Part of a small language model's weights.
Architecture: rotary positions, untied embeddings.
Each number is 128 + 24 x the weight over its row's rms, rounded and kept within 0 to 255. Layers, rows and columns count from 0. Numbers have three digits each. The size before them is the row's rms in percent of the matrix's.

# up: layer 4 MLP up, 320x128, rms 0.143, rows 155-221, columns 0-63
# down: layer 4 MLP down (transposed), 320x128, rms 0.128, rows 155-221, columns 0-63
# gate: layer 4 MLP gate, 320x128, rms 0.15, rows 156-221, columns 0-63
up155 093:098151154139146161150129134104118143116142134135073150177132107085130125125146160103141133110070106130151127080119165133094121111146130147111141170149109165130115092092132145136133133168104151
down155 094:159141159088117106122158102093070138146114160140085116116142124179113103085112112146139128161118087118135137148130139071186120134130121119103099117163116113133171097072107103110134135087111096
gate156 105:150147102111138103148122141116114129118128110095126144114109126164152100140083089159150084107120142163145157147124140123127115115143164086114119100125144105164086083122128118106115115148133111
up156 104:186182129102182108156155114129108095120139120110075120119134181161161155122114134138108143123153104086152117115136103097121091113144107120103108144168167089125132142145117101119124164113080117
down156 097:104134092131122101106153117135178143137129109143148112136130118124116132148096109115164112109139118169130106147108151113126128174128163130081114118110095144138090159126085079141128136124112151
gate157 102:172108099106132149130117123129134139097129147164138123141105126141138119106158132109106123174144101138103118147128135132128104141147153130143160130168078103123100129123137073130094112149069151
up157 092:145124133135147164128159076151132135116122162135112086176131153123150098082169140116145130127149089069126130125142103155139112162177134115120135131093147137132132123105132115124087123138119170
down157 099:156134127075136097107121117104100116098123093169116157112147145142138094133151143116104087140172129125142166136179129153089172113123141131116140059156154135114202110120108131096130089133123146
gate158 108:112136129093104111153130151105161079131150162121193143095089124110150105133115157139136136178118077185142091134121107152157092124126147092158108157100147150123096123133109119142108159119159155
up158 105:132134075137119131140122110091133110149108124140125111096143133107122167150146133148112127069124122083142119127134122125119156152114167168096110138119111144133109115172185131106121092120088113
down158 106:087138111112145128153144131084143119146105115112179137112121145103125113128095112144139132164077078179139108115135141161152091120126098105126124120111149126182120142154123122118099146070139127
gate159 103:124109132105157183121071127112125110102090124147114136123092117154102119105114160148085117121110121143186136173078120139138132118106152150170164133177138078118145140161140107131111136133108141
up159 106:127115073151084099101149125127113132148126105128135118073162138107112111120140070127124113148160122089061119138106116108147121137131119098110132120140084159144122067122117126134127123144185129
down159 103:144097154181087103108120136141116073128188106118172089103100156130111098142128113099117102187135129099102135112119125097124135109154143114129155172093143138130119110102142128147116123141111169
gate160 095:157139140143122114098123166105115142114167085098135138153082137142129110142113133106088088139096165090099178167123170106159145213117109119119109087100134150085085140160090124135108155148155142
up160 086:160141140128182145141138131162123133167089147145120115096191152102089133118114130180131116115115139135123124134121118108081144099134173149121117161116080130178159140117118125100126083131105079
down160 093:146136136134119092095136150132174153111123078110130147134125094165107114105090168104110119140100097101133114135104150109133140177120108121139163119072113112119123125137141131119139126140123186
gate161 099:140134124110135135127111145101162131181099117159141110169116121084128127155127094132133155138158132125135176156127151080121135139115163146105142106163104134166138137151108124136121131162136135
up161 101:160097143103106121127121169164153154145110125129117077132151148168120154093103094111152087146137134157125176138144063110116143153147140091145116120111096072153109153143136182107103155119162140
down161 096:123084111156107116117133122104126108138156122130109134091093152135155097105140152119098103120120127127130091119143173137148111135101136104152152123161175136145095137113172093142174135139132103
gate162 095:140119151095170151168133124111155145135129119127100155123111206124111112116125154058098145119136156162159150148122106129102124097148149121111104139171117130147080151139117118095108161103109133
up162 101:136126134137116088181105115156132140143151145149115158116129124106138066152162150145113139111121147131167192128144102148136174130141188137160100162093134144120129144124105120063097077115073164
down162 105:109140154136136099125142147161114108119124160125095114109126086119124116172141152101092136105124106122100142097138143144148138134130128148144126117101120164139133088082155164094090137160102136
gate163 103:083126170145141140132080128127120108135129115138135127116080155150092113167089109123121130139114139132115134129106142181134115112135183089165109130117154121172109130112159103115123146097101144
up163 102:151133104139103113145121143138110179155113157147093124147171149085145084140093146134110141152158142126153121114152125134159149130135132176129126141120136130134159157121125138160090133139129106
down163 101:137137155172093117150150122152102148124166111128078108089136145135158101134102148119134112163136180120124173120151142148131131118157133160113180111149113108132132120164140100121124073111109110
gate164 096:129152182138134148123137164129135134133152135118133134112151127144106170088140107100130122137108141105129149141106135165140130160145173108115096118096137117167137133100117178049142097111148107
up164 103:109142120081136134156124118134141147155116138135135123148143097138124082148119139106120118138150102144155122099092104111121144070157121117183141128163132175099126086161098146143130127135106145
down164 100:194113146151151091117135149124166161116130115137138115112152124123150154118130158131115127131134152162092119070129111131158152172110138107135099143146092112114100157123166108135153154105122124
gate165 092:138116125103159097116166056152111166161119213128167168127109131134115162103134134144154150119150133122144138121156160107101158123115145102118138103122120130093134102098109114101110102097106119
up165 090:156124190121148154133126095140118122144121111138136106137134093066088145131113105126119125172136154124173101121165143173147125151120119113150086156165158098127088090141141151096148121161121141
down165 096:148156125124131097110126147102110118125114145138128142141114158152139108137104156068167130106100126192085163132142174099094134124148129133120170131128108141171144163105172156132130141127133153
gate166 111:100157090126132136161163115112136099112107118065119129098151103168149115161128122105189138090085133171142141146133102107111109089149134093159131130139121099142123132150144120112110167137113093
up166 114:103114150149092130103091159092125144145136132127165137126157107101156145129153139128107121127132149153064087124113183129140126150130113133118164129114116121074109140108123115129177098175152109
down166 096:126102157142155140157107101138110142105114176148101090136145140138082093124137145148104097122139131115116147157131095147095127152108159103119105115131123119129146146135166157129162125164169148
gate167 111:114092136124107149125100153125136111105102057133120156145115096154104148105139145117101098113148104160141112141108171131153126141118146129147132110122096123147129075141151146101126090136152067
up167 105:155119120119150148132181103114105133138137134146099170136123130124088097084124166129112056130164113126179120091123129099144137171127155130147097166115138123122163095116151166167125113138123107
down167 100:127131107109153094116138110143128134124148141138110127084101153109115143128127104127144114142095105129127119112146130110157110108135084152115162120141128183130115112120129138158136122138120126
gate168 104:165165135099117144111137161122164112177143119109124130139124131114090161119135127144065140157130101076193152104145138123142151129076124152118116138108106105124130138120118114108102124144103097
up168 114:152148160155130103137125122126095134141133114141125127104146108168151128124156131082151130169144100153115116124157164146157123173115161082140149138074131111100121134125165129127078127133115096
down168 097:132143103101155118139108090148162151143165160108157163116116137142126136093128157153132146112104128132157118128089124128088127105110163179176112094137141143097152133188170099178144119105111135
gate169 098:152112155127124112079106119108090160188160109133111127132112100126113119121112099114124099184111111112095090109140164127117121155108119120131112116143120106129158113099129126092097103149127148
up169 105:101098097104158099125124163174120163170086156114142083125141109150112081151111142121117101118137102114167127175118123161107155116146138092135177112157104136149102129118119126125150140147085151
down169 101:094117157113123140138131152127106129134202199116076148152109132165106164116118167142116147083124153129135133136159095125145157171131165166134143113144108116109106089095134141093129131133149169
gate170 112:191144109113123097122159138076131113130090137145105117143109147127130098089069135111081151117125136136133139127109061124165183116098115068151129084164081113122112107126149144144149119118160134
up170 113:116110117114112112160145151109150127095118114146128097083086144151117098121108130099117168185169179163130149109108120153137105146102115077092142097105144140129106148136139080145130129163113171
down170 102:115150133153104138128094102141153170150128102115090124164174129150142146147129102106156112145116138119123141081117158127163151133090154107113094092126107141148143147185082079136119132130130108
gate171 100:118152108152148100140134123121110153108145176135187123141174165122123146115083130134106147100153096105075103126146090143164122105110107102110127121124158152158115158155126112142121171085142120
up171 099:095122158123168167134130156142130105147163160135152103105142114134139118143118093125145124146185137159157142110138139150121076171152141109133144127133187148095158161136098168089121104120132151
down171 104:102133142124140126139109154101169182136140155143140093141171174091097136150111135131111165093137150126091126153139113133113114114150124129146114150091166162185124132158124149140094152129155134
gate172 098:136108156112097165124059128111125128140145116139108145125092145143134147077145139130118152117158144124151106115120130125143124105100149158108158129091097140113150115137107120114113142146135054
up172 099:138150169125147140172117165116125123110128127130139151087127101108108161087135111161155092153135144122127211136128127168137123143108164145093105178130141128124135151112097123154141161157161146
down172 103:109100158108144127134109149134125136136116179078093133116097113195117134134121149124109154118116129181147140143152142162135147097138142166131122119143156143128149161138117210105117127134113105
gate173 097:095168128153107110191145168106149136086142095088114116134141144111106153188129118157137174117115120109086148161150138100114114123115179120143145135148144119130116146097073121132128134143110110
up173 100:165117135121109092113151113142122121118063152147117108105146141126143143084109124134106051118116135126186124109129176142157172136110112107117121132124128133115141140126123171119174135153118119
down173 101:157097126118157147109133150101138144133130141147124077177113133130141120108117109106143161123116119128132150107158137109173104150120164094138129101110143132121131120145154151149151083106103136
gate174 100:089134159150143137134176114055140137097162178097101098105121134113105155121085106130142120156096103138147132107156127131117144135118082119145120180106110146109116137103136132121141138113103086
up174 101:123146175149094180112142141111126131142150155199120110146119116129189123109156126099113158149102095127107129104136056059098112122123122117117135124144117118145165109111165159128109171164126151
down174 102:157124133135133149145138153130155125169106120129162124149103090159115160148129122136126127093105163135113108131095053111127135156128115100073165097134120121168134101164123153109096157083126123
gate175 094:087164096130133141104162121130155133102115121135151111168112140125146094136162162143151115104137123125139120127127111120115125126145113125157088132121087139133089166066129131168096122160119133
up175 088:137109138112073133090131130144143122131148124145117109115160127119137103097178170126091192130129118149171206160113077133133126107100140122095125188158145092099122098143177113102084143106123091
down175 095:133069125120121094139119128138141118119153104128137140086104135130110138183097127136069113115078120100108161085128108147107131149146144119164143112114147152120164114134140120118148154106149128
gate176 108:135167123121133147144181098148139157108138142126127129131116134133152166099135118144096140161123140113152150139077129111084108131147162125111130118134137110167166060133134132171165103144185154
up176 108:149145111112135160087128115152099117125124138103115101125139138132171107163119106138133147116112161100092111071145199144111146162079124152106157168135114157136130166138117120130136129089075111
down176 098:073099152106149135159139148127092097099094182141125066113140146144076132141143114145115136100120145163135123160160104079144094150172171140126132149108111116153128101095134122113142068131156138
gate177 096:090107137137162130092149127158100133153160121136155133112127135071131155138089143136154148161174150105112107124140132088124095191154125174119142115137116143111159146112134060131142081152136106
up177 098:111060107128104174140076132123096121123138116128134152135163120111116141170118141145121101103144166123160110149081110154120123070145164139126091111106111143102118133108092102137107079147149181
down177 099:134133123083099150137158107153081088079121119126128132124093114145140126104108113137165104165127124142085084104128123091128141126092129148136155094148158167121142105103129091142113127117104062
gate178 097:119126173142118160114116127152120110103124131113087086090123111154117101123111101133093113127138120133150137130147090114146108136131146128147126129122151138155121113137151138118080122169129138
up178 098:134161100099142108147127161128128135125110113101140148126075085068119128138157160090118132137147086120115117115135116134078166130115131199125102147116104149098100142110134076150147125145144126
down178 098:111108106128096115140133184121159150110103164137108103129102146144169125125114129159122109115152120148145121132124140143078118118139136128135101155165138079124091143093160086101108143132106124
gate179 105:096119119157127120134149129126122137164139102098147155136125099151156127134122145122129141125135120119095140125158138064122146155138120103135094112095126166159094144126137147126106151153156079
up179 107:112133133133144134119119108135175125109114142137131094149078144121068127114169104161127132167127139153123156125101120164170129138144145149111121139099127078111156137132135128141110082128115141
down179 094:122147129129111092094103113157156151112123124147164147137125097106167129165159157124112107123129143116099118130133148104110153146169123162148113123064107140152128134129105123130151135119098112
gate180 102:130123117098112121104101094100139101109132134126133052147103140146113163138096115111140095124122157150129131138181126131108105097115103111139161102088092137150170132187098152116120092123125136
up180 100:078131132125108094101130129128155080113107131156160098148163142164104135139118181101166158089141122095136126153141056100137125109128101127146077096163126153125136149142099093139105101136117110
down180 095:120120142130186161103109116152148149147144132093133090148125131117114137148155126118129153137138154115156095144104094102090169174145140178141105140113094132130151150110159149158099131130171122
gate181 098:133089148155118156080105096152085102181123138133077122125120147154105062128138134109162132148099112078123124099097124134130150128147128125176085126097095118151130150145118106164112166115117089
up181 099:144142104085137131094135146127115151113145089142131126119124135125130126106138127164164109104154156106165093112136119117117175139127099126110078202107144137166135108112137085161149089119101128
down181 104:157137112149152094091135105141130109160103090134123083140106134122141122170090170120151142160126128132057161111169162119127176118118132155123097174129157136087147109104128198140114161124111095
gate182 095:137095172167124150125148143103129131128133128078165141156145108145134122126116141090150094150145143154123127135107103096168159070126095134151163133148122115149142155147118083076120158124078121
up182 092:192130159190132155145144150122071095108104124101163122141184142106142107119131088166133154148111140143123123103125157132114130129102114132125173128115132108101135121165112104108118133123094117
down182 100:157140141141109159131140144123173112123173155143119109103128114146149122132135073156138127146112148122130145159130122159109124121165116135082085100123167150107115116129150156111093141143151089
gate183 093:145110149125116145151138097157140088114129128082157094101128126143111160150151146111135132153105153137116125111102130141114157069091132096120149127117073124127092151107107147111140149100137152
up183 093:127089145133121109154149102119123155136164105096127142123106121149104145125113066131099099097098125140137126119121128144157105154093130102130105127148162142118126101190140113098161146119128126
down183 096:164149125147085121103088122102174150146170149134141157108156112139135165094137112118157118138168153074161095126138125171096130167147129129126158136118150124153114159105175111148142116141089126
gate184 106:137135116132069138090112134137162063085099143135095111136083163123097137134159123167094126152137103103105100131133124134099093118132099114101142109119133168133093150170154126118134116100098101
up184 103:142107124101091124117134165153147091091097107134124069154106110132146139132114090094151126108111177141167175149122149121144159107136112122112139117141126144116081110178135140149131149137107132
down184 096:127144130146138122102118128144160135146137074127096136122132128145169121085093143161127138125155164137108125092157113146100161171141132132106122097120115122123125118138079193086157155142180097
gate185 100:153116100095150124134148154130097132133093148124163131099129132129107155112146100132130119116166105095107136126122156090105140129149107123123130096170191167137037115106132168131120117125109125
up185 092:093118121109117162161107125139133110136159106132141116142146152112128140082147117100170125132138136125089148140170091131136087118100114122115146118159128160109086126157123107096137152133087110
down185 093:139124143102133093117130147090129114154108101128146165112101139131204123159083111156102125142110124143138091133136146112129144101163112079124180127170139092120142109070150133108117104137136146
gate186 103:129125092097107071130111088124131116102134154138142117109132118124088159160138123127101167159152147099159132115113154083171135119139114166103094118119143116129125145166104083149123145137132113
up186 107:142109125139165109127170150143090127136111118158157136125130159103083150101133149148123141100133160107135154167113180109119138141134125116106120159132119096128152113134084108130140150143149116
down186 104:127122117118124163117140152133129124137099180160130086142130132138095116152119121116159137142183088116181138121142135100106145152163143195102173129144125124113156113193127137127155168141095142
gate187 103:165110180134141123144127107104100105115149119147085081123130166127129161154126135136135158175093116102129116143149151116097154135107109102162129105143078114129157092109093106134123057112119138
up187 098:180066129124106142127163141098138134084105155101115122127128112138143144147128088112103140177106136123118158150142152146143099051140139132141131159167142095121152139132126144109137115099135188
down187 097:122116113116115132089082160161137110160148107140120113140143133127129145087123133099098110107147165156136127132138126134123127147106159166109141111109139168185124082100133088157127157153091108
gate188 108:142122103147152150163158159130094146171158099154146153100149114117180127122122169069096151097136160131142134112122132163136119138094191093146124108105137110144133084112105160138127142163122081
up188 103:110129096128127133156132151147111167144104122149177117148126119130170152118120144139110189133109123176098099120103131154106122085138140120131147097125118155139127130112098146139090090117184119
down188 100:117121102095124125158127119164136132139179100130100085144149081144129144135130118107085173110145138146171124164140124099133073106114089098122098172146134140122147072088150072154114126122096115
gate189 100:086118123150130151104156124121115103124117114102110130140104095117126140120090121111133138168124070141087168135114140167134151103128147111143123121147102134171108101137144124153132136110136096
up189 100:118112104103106150112141116139129136166125123134120147117158084112114118153147152148095131063106120101142144164140137095092112134137087117154134080163131144111103138139125101123120064158125122
down189 097:162083155157118129133134129104120145139104152127169113092115129136118143148150170154136094147097124175165148130122115104121086141146097107115163150129139103161141146132145133114123068136153110
gate190 104:129129142106129100180110096114148146119087128106111104151127110165138106134148120119182141166121123149139152170125090120133107081132143132144154176133111113128132089125154113151116135102136129
up190 109:154129113134126158154148148079114114127097140119149102132093134125156171102112124111144122091127131159184158144119109136113125156149138161170122123155138162153151107155132124166115139111086109
down190 089:105139133131118102099128112154189153144105116106120131142129039106136105134120085134134124165116159140140119117143123135119119108096115129115148128103134138126117142141130118122115146133117135
gate191 095:114124146113131142142124148146112086094122102147128101129119141133177131125123144137082099130129189133109105110110104134147106137096151148162104126128106100075138143096152101102147146149132116
up191 100:150102126132143090124151175118162091133120119126138118117163087124132146137127154127126140125144164143121137133114165146134129141181119057137117153120160112153112103075089115183114183091137144
down191 095:116111141126112138126098163121116123112131135158115162108123150123132142136111142124116121120137083148169138110113122151157143130132161077102147077163148143132148103136140126140132085165084084
gate192 086:083125116137108143083143133160108092148128158112095130132128114111110102125100111112140152101098059146086134119149139118138136122115117134063093110120137106117152127131128147174104158142166129
up192 088:128141126089152146154093171161138106082101120109112141129132142101148163103140119111114086110155074103130148110105177132167162104147126132163116146115120131164099101111149134151124114143099173
down192 094:134097139149114082076139142111151098147148133081129137128142132135112150115141098112127096130143106113096137149074145112122150134112129159149171112133081132143108109106136116117106116154190171
gate193 098:113141129166147168104151131138123113112130123111109134136063102109123170134131117142125112138116111151124149117142113098094108130145140099163097091161131137173097128144119127117132128117136118
up193 103:114086171127117087103139093070103118150215121114069138137133088150169130124117109124137109096110096130129152127105100100134144154144108079105172104130122120166097133123125128163101145085141115
down193 101:157144079140119186109168121091134134170146125168132136076126100130115183135135122146149149127123126153155156072142073107103105134098157123143153161111137130095168124178164101115128154148120156
gate194 100:081172117152123095165155114122117113165162130103168136114097117097139100149108075138144129122119163141139137148166140112125144130118144127165140123139101113167137121114118094143110157124123121
up194 105:115107181125130150110094133137119135110135152087090163148127090115162148145123143148143133082138096129166110127083108143156145159147077153123111145109158111118111145140161198147116098127112148
down194 103:150114091145099113130133123104166131171092090170132145140132150145106115146106081131103142123100137132140113171142117108106128140099115063097124108144098108140154132143119067127121145115130113
gate195 098:176110137182136134161114149112114135093132054132097133122099123107106131168145161108132132155134138146106156120167122141158135120141131111109147136112140134140103122118119103098132118149064188
up195 101:126098151119166133173147134144077164112144087138101161137174123108143119152069160143114125124114097147181141182132135086112151123135148149111132107132121136105098137144134093126109128091118120
down195 099:123148079100106141041138117130137118139135164137112089168155148152108127097187117137150132141146170122115104103127076156121135122119118163146162129125136149151177078106143123149119161115148129
gate196 101:139152156111083079145144118137144128146149124152116098140153133087123175141099156129119130110107108116171133119136133124125144105147104141114132133128144138136104140113112198098125073164116139
up196 101:104148189120139121137139150146140115152129128108138128100140150091166197133096111141122149106132102141144144103106106106142132130137134099109141146121150126158115139120110140137132134145145104
down196 099:156118123161097098150134146087143109132111082125120170107097130152141114125136116120131180156119109121128116123126108158105132095095139129110110158148096119150086081122110125130099102126104107
gate197 098:165118125114134102150076132089113133134103105134155109127148144136110108128132124125122172173147102135062120172136140149108133145114169148102096118155111123116124106088170117114133141153151111
up197 100:145184122095132110127104125095083115120084125119152137100136132122156140169166106136130120136114121115138133117120142140116098135153132148121102086148122127085118155130143158120103170134144076
down197 095:126180125134123127130135146127105114090151168100077159093176135149138177093109121106084156175113112145128153128141126096130119138108138170132115125126121137150108124125142152099157129121061179
gate198 097:118108078122115107103129122143137099068159135138106106148086157160175139126080097113163129130165116150085092150138140099165153107173114123155093182106110132154107131161136140162113165110150124
up198 104:134140173141132092119174113158139135142083124099147113119114108135119108135150098168125131168102139150125134110123132142116139141122159073149095115125118141097131120117152157136114152151154135
down198 098:146130147121138101101107112118144088116110103159156129131085133104137150142113083140122071139160114151124120148119164167120111155121120129142105136152116138142128137129090166142108160148120140
gate199 095:120119135167085148089153154126094117124133168108136154097084153163125144140137130133132096152092114135122123170132115119137137101112156110132136127107164144112138140116112101121130118107113136
up199 093:154105177157129133177105104117128128147128127128153132096139124111088105142129096152145111123169160116100116085144135134078130132123110156152128161156105142101076134106166118166149149127152133
down199 102:140136133111075120101140170145099161143136153127116133150127134172113109124149143140155092127139145137114172166099155157082068109143127132136140143126121150076150149139135094154139118098099138
gate200 104:167143108135105150139150110120132156120143169087153100130088110161154127111121075138145151171108119119142137141108075127159108109128119133116160137102133093182108097163154139164105150126111167
up200 095:166158102124153142108133082093161085107156099122137111114114102132150149144088087107141137117164132093115112155127140125119121130134122162118143119141148087146156114124117138141095122098144129
down200 101:143099095121111139124145170130147165144143133146153085112097121126110147144159087151155148128096147126150110152091157142129151103164093156125136087125123127112117148128181111120115127151099164
gate201 121:089113098166154116172134146148145147130080076115130119144093108089121133106114076150131117154142131145148179115070112157130133129162133151101156135124138097192129131160118145148106122164140168
up201 111:107147108130136109128180107155145122079118111141160118114124099088133191138123123139134174139121108114145146093117127136110091103136113153091161133103127111132110103171105152138101123167099177
down201 099:091149079136149090154118177156163137127140102127112134105110175108129132160147133140187143102152116133161126139091108169093136130116101149101151125142168154100125108160120112145128133094072135
gate202 093:157136102142137105112170120106092119105127146141137162146117097124131157122118151125067078127102154120174107067111121143146151105157151102129120125105135113130151193118136136132074148131134122
up202 093:140129129132152142159138134151166104150124175107161159109147136124126185112173157104164147156147117085113162153131135135137140164126119167100129181151152150134116111079096129143133107115126140
down202 101:135152134109133156162141123118138103144131149153105106151166108107149151143112127142147158115127161100099125116173123079134166145126105188151108148099120119136119074120159133128180099127137151
gate203 102:082120068101141148128124165159102128128068113120150112157159164117149127150128098109131115133136123131146113152127107118126125138146135156125116168093151143169131140110166093085104172123110120
up203 102:122148163166132126131103135081163127106156182099107108114112106113119160104145173139103140134125099124128170153123105114117169097114113088104155158169127113116152105140117124143162086165129176
down203 095:128094149111111105148091135101120115078143109139148118106099142141154141147115176118169082101133144132143107124122173094131120147124158108149105114094191117125122108120151135157128112142151110
gate204 106:128140119138091153096157142127141140131086137099140125153162185138097134127115136101111157108144103099134174157114155170118106103100158119127102110141119165117171117129122145132118148110097159
up204 101:168090131144162112159147131108130111153178085175131126120147124110127138136120111146109141163114121143133127156160189153130131108141102136106190133159164124138105103104131127123159119133123150
down204 103:120175117116120126140122155138136149098139146093142171089145105128155123151168160087127113144139115142150115126127117085091129128124137162145139125127126125127123135167103103145147123179146150
gate205 099:147147157133121144138102158139165106107113128090134128104124156090068106114111138131107104117129192143130096132165131126151191121110147108159081128168162107105143137098073110141105140136156140
up205 103:103136145106124112122105159136174177104146168151142124177121132115133138121157164115140127102147136130199117163103160084100136111148137174117101147138126162144136175136145127157159144123133117
down205 104:125179141110147128146187134125143128137088138138116125145164153065114124164131086124191160144129136135113126132106105132141147176111138138110110104113100152130101120076125125112105114173112125
gate206 107:141111121163147122137139116103132135111101109108130119126124108149158071133079138119141132148140143143101119128105095118131118124155169107129136135074097117164127131156163164116120162125160137
up206 115:147180106161128108133143143102111154138104086113168161115157129129161147107126129138128148115174140140113160142140146109138112131158174131087150137086071165159105106153137116185145136140135088
down206 103:140148113126142117079133136153166142156116129135097118142130137080121102118135112139138101121141160141152107153139094123094161143136068132104088128116108091149131135130171121095129112127120117
gate207 094:077117126112149111137135117122146120125149124149141106121114168152122115090137147104109057129088160119098154159149130115173071130122153084113145122101156124157104124137148143132129139125136102
up207 094:174148100126131120111102129060096138127145090114148122170068082114111124141153149136123124127122139107150119125132105172103181135136133127142146084124120116126072131139169084134089078146139115
down207 096:142132089129107120121135135105082097124114161112145097149138134125105128141157169071116114103113142116112165151130101168120137139141098138156150129121098138139094124182123131118132145103121141
gate208 108:167133138144125154142136098128102150134130161107104151131159127100158093130165115099149109106124146087121143135106090111146145107098114087147141101138146106154150160121118129123169161136110167
up208 108:108108126103133127135122133162115142107111098121147162079095143139123140149090115131132136132129179137138131178156124099132101128139152126114168106151132113090117170129117146172136130130109107
down208 104:091136152168157143102144126120113154173144088142152127162139138075135130120128123101119093135117101120118094153090119072149148104110153173147097129135112145116129170117102136121148154167110140
gate209 103:160117110144104080173145132104111112134145144117100156135121130151077149150112096141100128125129118097152164086153124150141129083140111148160129141123079139135113104066139113159134147144143122
up209 105:141137169121156131108109097165099144141151116092108121121085136134098097139109107130110088112124142173134148111141143101094118168133102143137136118110132134104094155156081116119110096100100169
down209 103:125144122179135098179120125122115133089176128116130152120085106142140129161134058123132167110165131147146163159102124167136104102151105131126127144159092153132100111115172108140155130130122138
gate210 096:092123143139131138083145071126139130128093156133116139159100158105129134166089136097157122112157123129121123162138113087104116149114122135121134124109084100094164121134111179112135114110116160
up210 104:149129156131162111121082137094129129131153091142155174113147124101136092113099111114105158139136162091106114150143158125151118149121114094157103084091163145112145146087106130147198090123150128
down210 099:144107064111090161118141106138166169069139140133140098154124125099134129152114134147151141156113123145159180072125122168149162138094176138084119147129139147137128127162101093106127168128103095
gate211 104:099140152166142117122108150146132115158130132147176176130150171118129127124123144135135133138198159122069114099091133137149101126161120115159123106109148107152118094143109110142081136102142102
up211 102:106151143113086132122163124102150117131089113118095153158166161146132122115164100075147146095144096122149125146090119111169164115102129097117117150095105105120125126095154079139113144151155135
down211 104:162131125113111131146151110103092144137141168148163099109150158149142109120126164184135120096156132116147071100112109138123135118149166135119114131120149092125132130143133198134120159123155155
gate212 102:138116132136147109133146103171123170107115096165128116149111156117152151113106117140089116127116106151143134108129137132138110106130123101115147107131186144135127090148099107129125186092131129
up212 103:125138135107133108136116142176129168123084129139176122106121112146121146130133067140118100140104145152174135124145152123155157127136147146161107163129165151112115114131142129122152192158107140
down212 104:114140123143123134124119127114139142145129132158111119116125158140110117153136136118104105074129125101132186141147097137117114161115121154115134100131153127133090146161078113137140148108126112
gate213 112:141118162116107142149138162113152145107100124103108111102087135106119146161102127089071148136097107113106121100108125127142117091112155151109172104160130155183109123148120141115140115100120138
up213 105:169057113110180110122150119183135148119154128148119090163113118150181118133135187140100098151160147115120090143153127097125105126070145144113109116120151138133177110093112129149124114158115164
down213 101:110124144088089107102141171118202113118145087116107152148129100109178154087139096114098141152138086136178115119150128133129136076141126184125148078132106145103105110122159106129123126116148124
gate214 102:149137138128143116124114117091156158089191123130138102098155161122119115132139151117124138105086120151146145111216083109124145151155113137151147139112109126084091111129094154145085101136111164
up214 099:113097132131155152139101123084147148105151129093093143115172148131118124095157146125141165081121127126140142149182124126116159097119082121120159154132119155109124122111107137128087080146112163
down214 100:139096127119130129127140144174120119141146142114101114098139145096122096111116067107134136130126130113109131149133101131157095083151137202109123163108126137145144125114176132129121130130095130
gate215 095:096138103146120167116153149142159172154106121166064137170110124157105140138081128103128124134126107061088112141142127135170139139113155176114115165140151089105133131142128120096140117128096123
up215 097:078169150137098125104157137145114117116115110105137133101108110150115112128147116097129112095148133139131157134109098120162140098148108155181145126131135127164149186136091158111181111117098128
down215 099:130150132142076135104083129139100138088085096130158161096087133094121118122139128137145151142158133115108106099126113112134114127131109137133141146147101100133115162159114149132167116105114089
gate216 105:105152107120139111154115110150145157112110159152140125112163160115143128124119100138131116142174098127114166129149147164112138127117151144129178141121107136108095081182134120119147138166107112
up216 101:138166143136152097107141180135114132110119124114109123123126106148149130154137111122128165142125090064171136120103159109131154138176131169152165108151107124126170120126113127112131175137128105
down216 099:130144150117144142097124151137161149129122096097110138140153072101134138133117161117115141107139142103118109121101120079136126152064146132136109160125097139137127100182120149135069124119152085
gate217 086:119113079162161151120118118129167150105111093117140146157117128124099141139144125119168125089162136148138147111146130162118094151123102168187126130117150082125103110167089138103129112132142132
up217 090:162148082123126152123148157118105113156101150115140120141106112124111132160091139149107160149104123100145162131098134148153154093125118134105097113129052123108147159125139145152076138132165186
down217 095:137098118129112136140133150123173161137122126134144156105132111117126120140122164110145146159143117109124109127135076110108153105141130145068117078124098171080132155126121168103127175177147111
gate218 103:113110128150091135114154158090111136094101111154180084110128156145155112150126134131123155157118125111121138148119112138104155080096090152139111094095117131093133179138129088096118105145141137
up218 105:168114159106106134114130124128111143109111128075121086175132121108140115130153126113114142155123109133113131075112111143155103063124076151121145129103102117119174179114171109099112140135152167
down218 104:157116108128163095138151146112105153152144088149138152111080108106104151121153136115084122141114162182123133102157081113137130118090139097126150101180119145129121122139105151163099140133123122
gate219 101:169102141144105137126156124127171164176114141128130128131182127122187148102147108097096176170128116131167100141109141158106128114132148138089127131166113132141135127145111111171169152132118157
up219 102:106150145094071095109105106129138141149140115143125118150150115089139116125134145108155165088142124114078130068141112135132107111097132146096148105167156140128133108131157121099166094103068096
down219 105:141100119133166140129133174130062124150144141135139106135109145130142145111107185144147120174123135141146139151136138136134113120164133086105094138136097137104146154114135075109136123125125137
gate220 105:130141137125124118149169104115158166121142138110197099093118151124132099096138146098115179121129129136127117141136082152103097137177125135105117100137134125146114141144160098129133137141154149
up220 106:127122115143129142116126114144081150136126126147146162138131123149189140127123132121155126126118157094116106117154127127122114136146126137142144160060136117114128096075084138155121106096095098
down220 102:143090140096131117092117092084117090139114137138131176091127153126141133152144151129109174136128104101102107166113134125178111173113099166115159118149162124116145122119143125107157111143140163
gate221 088:109078141143134144114125153104080099127107133139122117128111155123106142154091146110097136153117140134117146100103139116164132093127140105121127144080137174155109144084076087161174151152157114
up221 091:112166095120169154154159139118138105166097075143093120118095144146123106180142140145099089139147096129121150123139096162155117077147181151161116077149106122132152094129106120099125106101115134
down221 103:114080130143108142129136151064123083111111159120121139125132129128112120154101135161095175144097098130114165110099123179105147143128113109152105132098141122158112142107112148097098107101153138